Weights of a small transformer language model.
Size: 9 layers, width 128, vocabulary 1024.
Architecture: LayerNorm after each residual sum, learned positions, biases, tied embeddings.
Training: a variant of Muon for these matrices, 110M tokens, 6690 steps.
Each number is 50 + 12 x the weight over its row's rms, rounded and kept within 0 to 99. Layers, rows and columns count from 0. The size before them is the row's rms in percent of the matrix's.

# layer 2 attention query, 128x128, rms 0.066, rows 0-31, columns 0-63
083:40 40 51 37 44 56 54 36 54 63 83 61 58 45 45 49 51 37 50 53 59 48 55 61 68 39 57 65 41 28 55 59 56 50 50 46 77 60 48 47 53 63 47 34 58 46 68 40 56 43 48 46 51 50 33 42 53 41 60 44 55 49 31 49
076:45 51 50 47 51 66 60 73 57 53 46 64 34 63 19 42 54 63 63 51 63 70 51 34 59 37 58 37 57 35 46 68 54 44 56 66 41 42 42 58 72 46 43 44 58 56 47 57 66 60 82 46 55 25 29 74 50 39 46 49 51 64 40 53
079:75 60 27 51 50 70 53 31 27 65 48 54 39 55 32 50 55 54 57 37 68 40 37 34 54 64 32 66 49 36 50 53 56 52 44 55 35 41 49 64 48 62 45 40 42 63 46 53 36 56 65 54 78 49 55 39 58 44 61 52 54 50 74 58
084:66 54 63 76 36 62 33 52 42 35 45 54 51 48 38 38 46 48 56 73 56 52 45 49 53 53 35 44 19 29 50 63 62 55 36 55 72 54 50 38 28 28 43 59 43 41 38 60 42 55 72 53 21 37 61 59 46 42 60 48 38 68 49 54
075:56 46 50 54 52 49 47 51 39 53 48 59 20 38 58 57 57 54 58 31 51 55 67 62 44 53 50 21 52 75 69 45 65 76 66 36 56 67 56 41 56 39 57 52 81 53 45 50 51 31 56 75 44 35 64 47 48 58 50 71 45 46 58 39
072:74 50 69 49 42 41 53 41 74 70 40 54 55 45 27 42 59 44 61 41 43 48 42 25 66 67 62 53 15 23 54 52 53 27 59 58 56 51 39 35 63 44 71 54 46 57 57 41 67 60 62 39 42 47 60 38 51 36 54 35 43 56 34 55
074:58 42 45 38 17 63 53 76 50 31 55 54 56 56 59 60 50 64 61 61 49 51 42 65 45 39 44 46 52 49 23 40 48 46 60 45 73 47 52 50 50 51 50 66 48 34 55 37 50 44 46 37 33 39 71 52 45 58 46 54 64 51 66 55
071:33 40 58 38 78 44 40 58 46 65 72 60 31 30 55 73 47 44 51 56 41 42 47 41 37 48 45 44 56 51 21 54 34 43 59 47 49 57 40 56 38 35 55 48 32 60 34 60 47 65 41 68 41 42 56 44 26 32 56 63 47 70 76 59
081:54 64 40 52 33 48 59 12 40 53 54 65 66 41 51 35 27 38 60 67 49 38 58 61 45 47 49 44 60 62 43 45 38 56 59 53 51 43 37 57 75 42 47 50 44 67 59 45 38 38 44 67 41 66 46 60 50 51 78 46 52 62 55 31
071:51 50 54 68 53 62 73 33 30 42 43 60 18 69 50 59 35 31 30 41 46 45 49 58 52 54 57 52 61 53 46 54 63 53 61 56 55 50 55 48 69 29 49 54 70 35 38 54 43 59 54 51 51 41 59 40 68 52 26 38 38 67 56 35
084:48 61 54 43 51 54 45 59 54 51 58 53 76 41 38 67 66 49 38 53 44 51 70 53 39 51 25 49 49 41 40 37 35 34 47 53 45 45 69 63 38 51 55 52 39 50 56 69 62 60 67 55 56 58 64 64 57 49 43 66 54 38 68 36
072:61 57 61 53 47 46 74 50 50 31 28 75 37 48 57 31 53 38 46 43 65 38 51 67 38 60 39 72 60 30 85 43 53 53 51 49 33 55 50 46 39 56 37 55 49 45 44 65 64 44 41 54 40 46 35 57 49 65 49 61 57 56 64 54
076:55 51 71 55 64 61 25 42 53 51 44 53 52 51 69 82 71 30 59 42 51 47 59 35 67 49 46 43 36 45 57 50 49 36 61 67 44 47 68 60 45 54 27 41 36 57 27 54 53 65 58 49 87 55 42 49 50 54 45 46 57 37 42 31
081:44 66 77 46 45 39 41 48 52 62 46 57 48 45 61 40 48 27 60 64 64 17 64 34 67 52 56 43 47 60 61 70 45 50 48 40 62 52 55 39 57 49 21 59 57 51 54 42 47 53 59 38 32 57 46 39 61 53 49 64 30 73 40 51
074:83 77 74 17 51 39 69 57 51 46 62 60 38 51 19 61 44 64 62 51 45 54 46 60 38 60 65 31 43 60 49 26 45 41 52 60 31 57 56 56 44 47 61 57 71 32 55 39 41 59 60 49 56 35 58 59 45 34 53 53 56 60 67 57
090:70 53 60 45 24 41 48 70 50 50 34 65 48 37 34 58 46 51 57 36 49 60 51 52 42 56 55 28 35 40 65 42 64 50 43 66 70 34 28 43 42 64 54 58 50 33 49 49 37 69 26 54 45 68 64 43 43 61 76 65 44 64 46 64
071:74 57 57 61 41 45 39 35 37 39 33 77 50 35 45 30 32 42 61 52 52 15 59 39 54 59 54 59 55 41 24 55 75 37 47 76 54 62 49 39 50 33 41 61 54 39 64 52 61 59 28 41 69 38 54 40 24 54 50 52 46 40 31 49
077:55 29 27 52 54 35 73 60 52 15 69 48 26 50 39 50 58 44 32 62 40 37 47 51 46 69 53 42 56 57 37 53 39 44 54 60 56 29 63 47 38 55 48 51 65 49 36 40 43 45 49 44 47 79 77 57 49 61 45 49 43 44 46 54
076:63 60 63 43 59 43 72 54 34 46 55 15 52 44 34 41 63 61 31 88 48 56 45 62 64 48 67 17 51 34 71 45 50 49 52 35 56 59 34 39 43 52 51 50 47 50 76 46 46 64 50 36 46 36 33 46 47 50 54 31 43 39 53 42
076:38 47 33 26 54 58 22 48 44 47 67 28 39 62 62 29 57 63 42 58 42 48 66 47 33 31 62 49 58 45 43 39 51 65 44 55 71 50 63 37 66 50 26 53 55 53 50 70 45 60 60 52 59 47 69 58 33 63 59 44 41 45 65 23
074:49 52 55 66 76 66 50 71 42 33 57 51 64 59 39 62 41 48 53 35 55 37 40 57 38 54 49 52 58 56 44 51 51 60 58 54 47 40 38 47 49 64 48 66 50 53 36 49 68 42 58 63 36 33 83 46 49 36 50 54 52 54 52 35
077:64 48 73 77 44 48 52 42 38 38 39 68 62 41 42 38 52 49 26 56 50 66 39 69 64 49 64 51 55 38 49 48 58 44 48 34 31 41 50 63 45 38 48 48 60 48 62 53 25 63 53 57 41 61 63 53 30 45 83 45 48 51 45 75
074:32 70 23 63 59 55 53 45 44 53 62 38 46 54 36 77 51 64 41 64 53 60 48 34 43 41 52 54 76 51 57 59 61 29 44 52 45 47 40 52 39 43 44 38 47 45 41 47 49 49 68 44 63 29 53 40 28 55 39 74 38 50 30 50
077:57 68 36 69 58 64 59 36 49 55 59 40 59 55 36 44 56 38 54 50 50 50 55 50 58 37 63 32 37 54 42 58 36 50 30 74 52 45 54 51 49 54 58 54 64 37 39 36 35 54 73 45 49 46 36 44 27 55 49 62 43 65 31 70
075:58 71 29 51 78 58 55 46 51 54 38 62 33 58 59 44 26 44 41 50 41 40 54 56 60 32 43 45 59 46 30 36 37 57 59 42 52 49 43 34 57 43 51 56 46 59 28 57 27 12 39 66 53 54 65 63 65 55 49 55 39 41 51 41
075:48 38 26 57 49 54 57 51 53 78 53 37 58 52 56 72 61 18 59 43 63 50 43 47 51 55 50 38 56 58 59 43 67 55 42 51 20 73 52 55 37 52 45 56 55 31 56 46 61 54 34 58 54 47 74 60 33 48 30 55 62 49 44 41
069:45 50 46 42 44 63 45 35 38 56 61 53 38 62 45 52 57 48 57 53 46 59 48 41 28 44 45 23 39 75 55 38 30 53 52 36 49 56 37 18 61 46 42 48 55 34 61 49 34 41 61 67 49 67 17 49 59 69 57 53 45 42 31 25
080:68 52 53 53 53 41 52 62 39 55 54 61 38 59 54 59 41 60 66 50 41 48 41 70 56 60 46 44 51 19 40 45 65 31 45 66 54 40 71 53 63 59 70 65 46 27 72 37 45 50 50 35 46 59 59 59 34 63 33 54 29 51 48 45
083:49 50 47 51 41 48 44 57 55 48 53 58 65 66 46 41 66 25 40 41 33 48 63 49 14 39 58 49 66 38 42 64 59 25 46 52 56 51 53 76 44 61 38 32 39 46 49 46 52 54 42 50 67 46 44 58 44 40 67 46 49 44 57 68
073:49 35 62 52 52 37 58 55 55 23 58 53 35 49 54 43 48 34 70 65 44 46 50 45 52 51 38 41 59 50 53 37 57 62 52 54 41 30 55 49 34 35 46 37 55 81 47 76 38 47 43 50 40 26 45 18 55 42 54 46 39 59 52 58
078:56 53 48 48 78 29 69 36 49 48 28 77 43 60 41 62 35 56 40 53 18 54 57 54 50 54 36 56 45 41 46 53 54 59 33 60 47 42 54 33 54 45 23 51 53 69 51 56 43 53 54 44 34 32 61 48 51 41 41 43 54 44 53 66
080:65 56 61 35 20 50 55 35 58 41 67 36 46 52 40 46 48 60 41 50 52 86 47 32 68 40 20 19 51 58 42 46 46 65 42 48 42 53 42 47 37 57 51 68 60 44 46 51 47 48 26 48 78 61 58 50 36 65 26 36 43 68 49 59
# layer 2 attention key, 128x128, rms 0.0647, rows 0-31, columns 0-63
086:60 42 48 60 52 20 23 71 51 65 43 25 54 46 61 49 42 65 48 40 37 52 33 50 25 55 35 60 53 60 56 37 48 58 46 62 46 48 53 36 46 44 35 49 35 59 40 58 35 58 66 44 43 66 60 41 39 66 50 46 29 50 67 63
078:45 42 40 60 41 36 44 29 36 25 55 75 69 27 55 53 57 54 40 23 55 34 62 32 46 53 45 35 54 52 59 39 67 60 56 52 27 22 55 47 33 50 56 62 48 56 56 35 37 73 39 46 53 54 49 51 47 46 34 54 50 53 67 35
086:38 63 85 53 54 42 53 37 58 45 37 58 57 49 79 40 53 38 41 61 29 53 78 60 67 42 68 39 49 44 56 45 31 38 55 25 55 61 62 28 42 33 35 41 41 36 54 73 62 50 38 56 36 47 29 37 59 49 48 34 40 45 46 44
088:55 62 23 19 57 53 49 70 58 50 49 39 40 51 48 63 66 63 57 31 52 59 38 57 48 41 60 24 53 61 30 30 38 43 60 41 41 39 54 73 45 77 52 53 58 39 44 50 44 72 48 34 72 48 39 41 30 55 44 62 48 33 65 53
079:72 65 46 54 30 74 62 37 51 48 46 46 45 80 27 55 51 30 51 70 41 55 34 63 32 52 53 43 57 54 42 45 53 42 29 72 63 43 40 44 70 39 61 51 34 50 46 39 42 62 47 23 48 52 54 32 58 41 74 34 57 52 59 49
079:44 78 42 38 63 55 50 63 33 39 65 51 52 56 71 36 50 70 44 70 59 49 51 74 19 45 42 44 57 79 29 52 64 59 49 42 42 37 55 66 36 58 22 41 43 37 55 53 39 52 35 55 65 54 58 73 31 58 55 75 41 52 54 35
083:37 55 31 65 69 50 61 44 45 47 62 46 58 57 52 48 79 28 17 32 46 62 50 49 63 52 46 65 66 55 68 66 43 37 48 60 31 41 68 66 40 70 41 37 39 65 37 65 64 47 53 51 73 54 32 50 68 35 49 43 65 32 59 38
073:55 71 36 43 13 68 45 59 46 22 63 24 72 69 39 52 62 58 47 50 55 50 43 56 44 54 60 47 51 48 57 43 66 52 46 57 43 60 76 51 55 61 49 51 72 46 57 47 33 54 64 49 63 42 57 59 36 74 37 39 58 34 39 53
088:52 41 53 57 52 55 27 62 49 49 49 49 46 51 52 66 39 67 55 55 62 56 46 48 43 63 55 42 38 47 56 59 45 55 44 37 73 46 41 19 54 56 72 53 45 22 49 45 42 40 41 48 39 52 47 54 51 48 48 43 26 50 26 65
076:39 49 22 51 62 56 40 44 78 61 54 37 55 48 63 33 57 73 63 76 61 41 65 46 41 71 46 38 61 50 49 56 45 58 43 63 33 66 33 38 54 61 53 55 38 51 61 39 40 40 48 37 68 44 57 54 53 54 63 58 59 34 31 65
090:64 53 50 49 69 49 54 51 35 59 49 72 56 75 56 55 30 46 70 61 53 38 61 39 55 29 76 61 54 67 72 42 58 61 61 43 44 49 50 48 63 45 58 45 62 69 26 42 43 44 57 47 37 43 32 35 30 27 45 41 49 50 36 51
077:46 54 64 51 54 42 31 43 72 67 69 31 57 66 48 44 29 68 57 47 31 56 68 48 61 72 46 58 60 83 63 58 51 45 46 44 79 48 39 52 58 45 51 49 35 56 64 43 44 50 49 46 48 46 49 56 43 37 55 59 42 56 46 44
079:40 59 47 47 63 32 56 39 42 62 54 80 39 46 44 27 19 58 52 48 46 56 49 67 38 50 54 25 59 57 53 47 52 62 54 52 67 58 45 40 57 44 40 57 86 66 59 60 36 37 67 65 36 51 55 43 62 46 61 42 32 42 28 57
093:61 42 49 33 51 29 52 48 53 45 55 46 43 34 32 38 48 75 34 49 43 70 44 59 32 45 58 47 46 50 31 50 48 48 42 57 60 53 46 36 59 51 88 48 44 50 53 26 47 44 55 66 37 54 59 54 32 60 44 61 44 52 45 40
086:40 23 20 49 46 70 44 60 40 58 61 23 63 67 50 54 64 51 53 33 50 41 47 55 52 40 57 45 67 54 72 65 46 61 36 50 49 62 56 63 41 51 52 28 36 54 55 44 62 51 32 56 56 37 42 55 31 60 26 49 60 37 50 55
099:40 39 24 45 45 62 69 46 51 43 45 16 49 64 39 57 52 56 51 46 42 64 42 68 52 33 51 47 73 60 48 41 49 57 41 41 33 61 69 72 35 52 50 59 60 31 56 44 64 50 57 40 67 38 54 53 44 48 23 48 55 33 58 34
079:30 55 28 29 59 29 65 58 57 46 74 21 65 65 48 67 46 59 56 60 55 82 54 47 57 36 53 27 58 33 39 40 50 58 34 48 55 44 43 48 41 57 49 41 64 46 58 48 38 47 66 43 43 55 61 59 63 42 31 58 55 45 73 44
081:21 57 50 52 50 72 44 53 46 55 31 66 59 55 64 34 58 48 43 28 63 61 48 35 73 35 42 64 51 46 66 48 62 39 47 64 39 61 62 57 72 47 38 52 33 60 45 62 64 54 64 58 60 20 52 66 50 40 30 48 77 59 63 44
075:52 34 46 31 43 54 51 57 60 45 53 48 73 44 55 81 46 33 59 40 45 61 56 54 46 63 45 51 49 58 35 56 52 57 58 70 36 45 57 52 40 34 45 60 44 38 22 52 57 50 54 58 51 46 61 31 45 51 42 53 48 62 52 54
079:39 61 59 77 50 54 56 64 57 53 54 53 62 52 46 63 37 26 51 33 44 47 43 47 39 75 45 40 54 43 60 61 62 34 62 57 32 51 64 66 55 49 64 44 61 39 37 37 66 36 59 26 60 59 41 41 41 36 38 54 76 39 62 60
076:52 30 40 35 50 42 38 34 55 50 49 24 53 33 44 35 55 62 41 64 50 87 50 37 46 54 62 51 60 51 52 63 52 51 36 45 41 65 51 34 54 71 44 50 69 52 55 48 34 64 56 47 71 45 36 63 41 53 57 43 44 37 55 55
073:28 62 38 35 58 53 43 40 66 41 40 44 60 57 52 57 62 43 70 47 55 49 66 41 47 48 36 51 60 69 47 44 42 49 35 69 61 77 57 44 50 61 30 49 31 42 33 44 67 35 38 31 63 40 37 44 73 54 29 54 41 36 51 38
077:72 38 53 77 43 48 57 65 67 32 42 56 76 45 45 47 64 44 50 47 47 40 54 53 58 57 57 75 28 61 44 41 67 45 37 55 41 59 62 70 51 45 58 52 55 61 64 48 38 59 50 44 48 62 32 58 53 37 56 55 54 41 56 65
085:42 32 55 52 49 58 36 50 59 34 44 65 39 53 37 57 58 45 51 54 76 72 43 38 36 41 60 36 46 39 35 22 55 53 56 47 41 46 43 73 38 42 35 34 43 80 44 38 43 53 52 60 58 31 45 52 51 41 49 63 44 47 68 44
078:47 60 73 49 39 44 57 51 34 79 63 50 62 54 37 73 44 52 61 56 46 48 51 58 42 74 67 31 47 62 57 41 61 36 38 62 52 57 39 39 51 48 43 46 46 27 61 47 63 48 47 26 54 51 40 41 25 42 58 55 58 46 42 44
085:45 52 60 52 47 48 47 59 57 50 48 57 64 62 50 38 47 45 37 55 36 47 44 54 35 65 54 67 60 52 46 71 44 45 54 51 66 37 63 63 55 40 54 35 58 68 49 58 51 33 53 50 67 30 39 47 54 56 51 44 44 45 42 50
072:69 37 39 43 38 50 56 69 66 42 58 64 42 42 31 45 35 52 27 52 40 54 54 48 54 66 57 54 55 32 49 50 53 44 43 58 57 53 60 75 30 44 71 44 38 49 60 46 57 53 63 26 43 29 91 62 40 38 44 39 40 41 64 45
092:40 53 47 53 62 70 34 61 43 49 80 25 61 53 67 55 71 51 52 45 49 61 68 48 27 36 60 48 48 55 66 50 42 49 55 47 36 59 47 69 25 50 70 46 52 47 32 44 62 61 45 75 65 51 58 43 54 55 60 40 64 33 60 45
081:49 57 51 51 56 54 56 23 49 45 34 38 59 52 74 45 38 59 70 38 77 38 30 51 60 49 49 59 32 53 61 52 56 51 57 24 60 39 46 51 60 43 49 64 50 64 45 48 52 20 71 55 26 73 23 50 63 56 40 41 39 60 40 49
073:43 49 41 46 32 64 42 41 48 57 45 64 64 52 62 64 40 55 20 50 39 55 21 50 55 33 61 50 39 39 40 67 48 64 66 54 44 79 46 54 37 38 46 61 41 28 52 42 41 50 45 53 38 54 49 54 62 59 50 67 38 37 49 51
082:57 63 34 54 36 69 62 62 43 36 54 39 64 44 52 47 58 75 67 40 47 63 39 42 62 30 60 45 61 47 34 47 55 51 68 52 55 47 45 62 30 70 45 74 51 20 58 41 40 36 35 26 42 48 71 43 46 66 33 66 52 47 54 42
082:41 32 43 60 70 60 48 69 55 44 40 46 40 51 63 51 59 28 61 39 59 42 54 71 42 62 60 64 73 47 68 35 66 43 43 61 49 41 78 52 54 52 43 25 59 43 59 47 54 58 64 44 45 33 52 40 58 47 64 37 52 36 66 53
# layer 2 attention value, 128x128, rms 0.0743, rows 0-22, columns 0-63
107:69 51 69 57 49 40 45 52 45 51 42 56 46 51 56 51 55 65 35 32 47 48 62 50 40 64 55 43 52 61 31 33 53 77 59 47 36 44 29 29 44 42 49 56 59 56 57 56 58 32 46 44 60 33 51 68 42 47 50 57 52 47 43 60
101:53 53 39 37 35 35 46 54 39 44 46 43 41 49 59 51 61 66 34 31 48 69 41 49 19 66 41 33 41 47 29 59 49 50 45 41 50 42 52 58 48 45 41 56 62 59 54 57 58 40 68 62 71 23 42 66 39 35 20 58 51 54 51 80
105:37 37 47 61 17 66 57 58 57 64 63 46 59 74 53 52 43 76 50 57 52 61 41 49 67 50 60 53 49 55 41 38 50 44 67 55 28 34 55 35 40 66 46 51 48 41 57 36 43 59 47 60 64 47 63 59 38 71 49 56 79 38 56 49
086:37 36 53 54 49 59 62 72 27 35 68 78 61 61 52 63 55 49 60 54 47 32 60 45 60 68 67 38 50 56 50 48 66 43 45 67 26 50 52 85 58 48 68 51 39 39 58 29 27 46 45 50 56 69 58 44 45 40 46 62 60 44 66 33
096:59 64 74 29 56 46 67 47 44 52 45 48 58 36 56 50 29 36 46 65 69 63 49 56 58 79 34 39 42 50 62 43 48 36 54 43 61 40 40 36 54 47 36 54 36 53 73 26 26 62 44 45 62 62 48 53 55 53 56 54 54 43 54 65
099:57 28 44 45 49 38 44 76 44 50 60 42 52 57 42 49 52 37 44 55 29 58 46 48 52 68 59 51 45 46 71 57 46 28 46 57 46 40 50 20 53 41 62 52 71 45 59 78 37 47 47 57 87 49 58 50 59 43 47 45 46 62 51 18
097:56 42 51 54 45 54 31 48 63 47 48 50 36 42 65 62 63 42 41 64 64 66 59 43 51 54 55 38 56 66 64 58 47 44 56 41 53 68 55 58 87 56 75 54 23 54 62 41 36 62 55 56 29 77 47 57 44 59 52 64 58 47 50 57
087:45 56 77 32 58 60 52 59 55 59 35 39 61 65 66 46 67 32 38 39 47 40 43 59 58 48 31 56 40 47 45 54 47 55 45 36 59 34 46 53 47 47 64 45 44 41 73 73 34 50 45 44 43 51 51 61 39 48 84 48 27 34 50 48
110:53 60 29 37 41 48 45 44 45 59 71 61 51 38 51 52 28 53 55 69 56 63 39 58 46 34 49 48 77 60 54 35 54 54 66 30 66 75 61 51 50 64 48 65 32 57 59 45 31 41 51 51 66 54 48 68 45 49 42 50 66 56 51 42
085:60 46 71 47 43 70 44 54 35 51 59 40 41 51 33 51 58 39 41 27 53 42 45 36 64 59 65 55 61 42 59 68 57 45 42 54 50 40 35 51 67 62 45 49 48 60 41 46 55 47 45 57 57 50 46 26 51 55 49 62 71 47 56 54
109:37 43 51 69 40 62 63 58 37 59 43 47 60 52 62 52 27 57 59 49 60 40 58 55 45 49 78 45 33 74 79 38 69 42 42 55 62 54 80 49 57 42 47 58 43 36 45 65 45 58 47 37 42 30 42 43 55 55 63 33 48 37 45 43
091:53 43 36 45 44 72 57 55 69 46 54 46 38 36 57 62 53 77 39 62 43 57 49 57 41 34 68 34 65 54 61 44 56 44 34 51 38 59 45 64 54 56 71 39 64 41 42 39 51 50 44 51 62 49 67 53 29 74 43 55 57 47 57 45
106:54 47 50 47 35 61 55 55 51 20 39 50 45 50 41 45 58 27 39 41 41 44 37 68 56 39 51 56 51 41 79 53 61 48 42 69 44 42 53 72 41 40 40 55 52 68 41 71 52 60 60 52 56 25 45 26 47 42 63 36 67 41 69 53
111:35 66 64 68 64 65 53 21 66 57 39 65 53 58 43 18 40 37 56 66 57 34 56 59 72 62 37 40 48 52 48 59 46 54 43 53 60 53 32 45 55 52 63 46 45 57 65 48 57 45 34 53 43 51 41 22 55 58 69 43 46 53 29 44
104:44 53 65 40 55 60 62 66 33 58 62 38 23 63 35 66 55 43 41 58 46 78 54 56 48 70 54 45 56 44 58 47 37 58 40 51 51 35 63 69 33 59 65 39 48 23 69 38 53 52 53 48 62 66 55 56 23 62 40 36 57 51 43 35
085:54 51 55 38 48 53 56 68 53 46 52 88 49 39 49 58 71 56 51 53 42 43 55 54 51 18 40 53 51 29 54 37 55 38 52 55 41 31 32 76 40 61 53 33 45 43 36 32 35 74 29 47 54 63 49 48 42 57 59 51 91 65 49 52
099:61 64 62 46 59 34 35 57 68 48 63 46 43 52 51 63 64 47 30 75 43 54 68 32 52 23 36 61 60 44 47 49 47 45 39 52 77 70 51 56 61 25 18 70 39 39 37 51 59 45 61 46 36 62 43 38 77 45 22 48 51 57 34 36
105:36 53 32 42 80 25 48 53 49 42 57 28 43 61 56 34 57 69 66 31 58 49 43 49 37 47 66 50 53 56 30 32 57 39 52 58 72 52 64 46 57 74 56 59 61 48 46 48 56 66 62 29 56 57 49 29 51 64 39 45 34 50 31 71
099:44 48 60 48 46 27 56 32 49 56 64 55 64 59 73 45 40 54 28 45 35 49 65 50 47 41 54 65 35 53 65 44 48 63 57 61 50 52 38 46 61 59 13 63 59 70 39 22 46 45 61 56 46 74 45 47 56 54 48 59 63 62 54 50
088:66 53 58 45 64 56 44 56 59 45 27 66 56 90 42 50 29 40 43 45 58 60 64 58 51 74 67 55 56 53 66 59 63 68 28 67 71 34 42 46 59 67 63 39 68 56 47 52 52 41 57 55 58 59 44 39 43 46 55 53 38 43 39 45
090:53 56 47 48 10 43 48 56 70 30 76 43 51 52 46 59 25 46 59 37 40 55 44 40 69 60 50 47 59 63 68 37 28 53 14 58 56 44 48 47 34 67 58 41 62 38 73 39 57 55 41 45 53 43 51 51 49 47 45 44 60 54 55 46
103:42 63 69 60 40 46 47 47 62 68 40 53 43 63 64 56 46 47 38 52 48 59 52 22 47 52 28 29 45 59 43 57 43 50 64 48 61 65 50 41 44 59 69 76 46 50 64 58 36 56 74 32 31 47 41 65 58 59 44 55 42 62 38 59
083:55 38 41 51 51 31 48 67 49 63 51 45 62 62 45 54 37 55 39 29 42 34 42 24 54 42 65 25 58 65 67 50 45 55 29 43 52 46 46 49 72 56 58 60 53 75 51 46 41 51 57 43 67 51 54 66 47 45 39 57 40 67 59 40
# layer 2 attention output (transposed), 128x128, rms 0.0622, rows 0-21, columns 0-63
105:51 53 48 53 40 43 64 60 18 50 50 64 36 54 40 64 43 56 52 35 53 48 30 62 47 53 44 59 53 59 42 37 56 86 32 55 50 39 44 32 60 45 35 78 79 51 39 62 48 65 34 44 66 33 47 57 31 54 38 54 37 57 34 43
101:55 48 36 43 57 56 47 70 43 39 50 64 39 39 70 61 46 31 57 47 52 55 45 61 53 60 58 27 61 71 32 22 53 31 50 49 66 32 48 45 48 37 56 48 45 35 69 41 53 40 50 35 65 50 65 61 47 27 65 66 27 40 69 35
108:47 35 31 25 46 69 52 78 62 53 64 25 78 32 47 59 49 67 44 58 59 42 46 57 38 67 32 73 39 39 46 40 44 38 33 61 43 49 54 55 53 75 66 51 33 27 67 47 48 43 55 47 54 54 42 41 40 33 35 44 62 55 61 52
098:54 53 53 59 54 65 60 44 57 41 66 43 68 62 53 59 72 53 46 66 70 66 49 39 69 38 38 42 51 37 36 39 52 42 57 42 42 36 36 45 35 57 31 52 54 49 43 45 63 50 43 71 59 51 29 31 39 44 51 42 68 75 43 43
101:39 54 85 56 56 63 64 50 53 65 55 52 45 38 43 53 50 61 43 64 73 34 52 57 57 37 49 59 38 68 54 68 54 35 64 53 52 60 46 19 39 55 33 49 60 29 63 64 56 59 44 53 26 50 44 57 43 37 27 28 47 55 39 53
098:49 45 77 55 45 34 46 70 46 60 30 52 49 61 58 40 58 41 66 36 55 52 36 61 38 76 59 42 52 40 49 60 60 51 34 58 42 51 47 53 34 51 65 47 59 42 43 70 46 53 74 38 56 46 55 37 25 48 53 45 58 39 73 61
096:56 51 66 64 68 63 52 58 52 51 51 45 51 44 48 61 62 57 40 65 67 80 45 31 51 46 51 23 51 24 53 42 44 49 54 73 50 67 50 47 56 52 42 56 67 47 36 36 57 52 44 45 39 54 44 46 49 38 55 44 69 63 34 48
097:50 42 66 39 54 19 49 55 46 40 45 49 40 78 49 61 69 54 39 67 56 46 49 43 55 59 30 67 52 70 46 55 37 28 61 53 54 31 57 42 39 48 35 53 45 69 41 52 49 53 38 47 49 59 64 63 59 40 49 67 47 50 41 50
109:66 49 42 55 47 49 57 38 57 49 42 32 78 32 43 46 63 60 43 46 57 68 47 43 37 51 49 40 54 68 54 54 54 46 51 40 53 55 41 43 19 38 66 56 38 13 71 47 62 41 41 61 20 38 49 63 44 20 65 32 57 44 60 70
088:39 33 65 79 39 57 43 78 48 48 32 46 51 37 38 35 53 25 38 47 50 71 55 42 56 63 38 47 52 44 60 41 58 43 41 51 56 53 46 34 56 56 46 53 51 59 51 60 54 52 55 50 51 45 28 51 44 52 32 48 74 64 58 54
114:47 40 77 69 51 58 55 52 53 47 47 46 55 47 47 20 55 51 48 64 47 56 52 39 58 44 45 72 36 44 51 76 62 45 58 56 40 50 49 59 45 44 49 55 45 39 47 76 54 58 32 48 42 42 79 55 62 52 44 55 57 50 29 41
102:33 35 35 60 53 51 50 67 63 49 61 46 61 50 28 55 82 61 54 47 58 70 40 62 58 50 38 40 50 36 56 45 57 34 60 50 50 54 69 52 29 61 55 59 60 30 60 59 56 53 54 57 60 41 43 50 46 56 49 37 59 33 45 50
108:38 34 50 42 58 59 40 39 38 33 38 41 46 64 49 47 65 27 40 35 62 42 58 56 54 47 60 67 73 55 85 56 48 54 51 63 35 49 73 61 44 36 46 35 68 78 32 42 63 40 47 55 57 52 43 50 65 35 60 51 72 48 78 47
110:47 48 66 51 45 43 46 48 48 58 58 52 44 52 48 52 18 50 58 64 49 49 56 54 45 56 43 35 24 31 54 63 39 64 59 66 63 54 34 51 56 56 41 68 55 57 68 52 33 46 67 44 32 65 51 30 51 59 43 73 29 69 45 37
101:54 58 59 45 40 50 48 62 54 55 50 23 53 47 49 54 67 55 66 41 51 64 45 53 67 35 37 29 34 30 45 48 42 50 54 39 29 59 67 83 15 48 65 53 45 44 61 52 64 38 58 55 72 49 45 50 42 42 34 51 47 43 59 49
086:58 25 63 51 57 56 56 39 50 57 25 36 41 33 48 40 71 36 54 53 55 60 42 57 51 45 52 63 38 55 74 58 54 40 54 44 44 54 58 56 53 63 48 57 37 58 22 41 84 41 35 64 74 51 31 55 42 44 50 31 47 50 59 58
100:51 61 49 63 54 45 28 69 46 22 56 63 39 45 52 37 56 64 47 65 49 45 44 45 34 32 59 29 60 39 42 59 59 38 60 51 61 35 53 47 50 46 56 51 58 66 24 30 45 28 68 47 13 56 48 56 54 58 43 46 52 41 65 57
106:53 35 19 48 45 56 59 48 60 43 55 53 18 47 47 55 52 58 50 43 39 59 49 49 56 41 66 51 66 66 58 60 48 31 52 45 59 59 22 44 51 55 75 30 60 32 58 41 44 66 38 35 56 54 55 64 57 68 57 62 27 48 42 59
105:52 55 49 35 41 42 37 46 47 56 46 69 60 27 66 44 32 48 43 67 55 30 35 52 68 80 42 53 50 61 52 52 53 47 51 37 62 48 32 29 64 49 67 48 36 41 71 44 51 43 44 55 45 35 36 67 66 41 60 42 45 53 29 45
088:48 60 60 54 57 62 56 59 44 41 64 53 48 70 51 39 42 62 26 51 37 40 31 50 78 43 40 44 53 52 49 60 46 67 66 68 37 49 56 53 43 61 02 50 56 72 42 50 48 62 48 38 51 36 40 56 58 71 38 34 52 68 55 67
091:71 47 53 42 46 40 47 34 65 39 53 30 62 52 33 58 39 59 55 58 52 76 35 48 59 27 38 42 69 39 18 46 34 61 54 46 36 57 36 55 46 56 35 66 62 39 42 48 71 67 47 63 63 51 71 47 42 47 17 57 48 47 52 65
104:63 44 71 46 55 39 39 22 52 42 38 41 45 42 42 39 49 68 31 49 61 59 39 38 38 61 47 38 59 76 38 45 39 61 61 60 46 64 39 28 40 41 60 43 77 51 32 41 79 67 40 48 48 62 55 57 47 49 35 71 46 53 30 70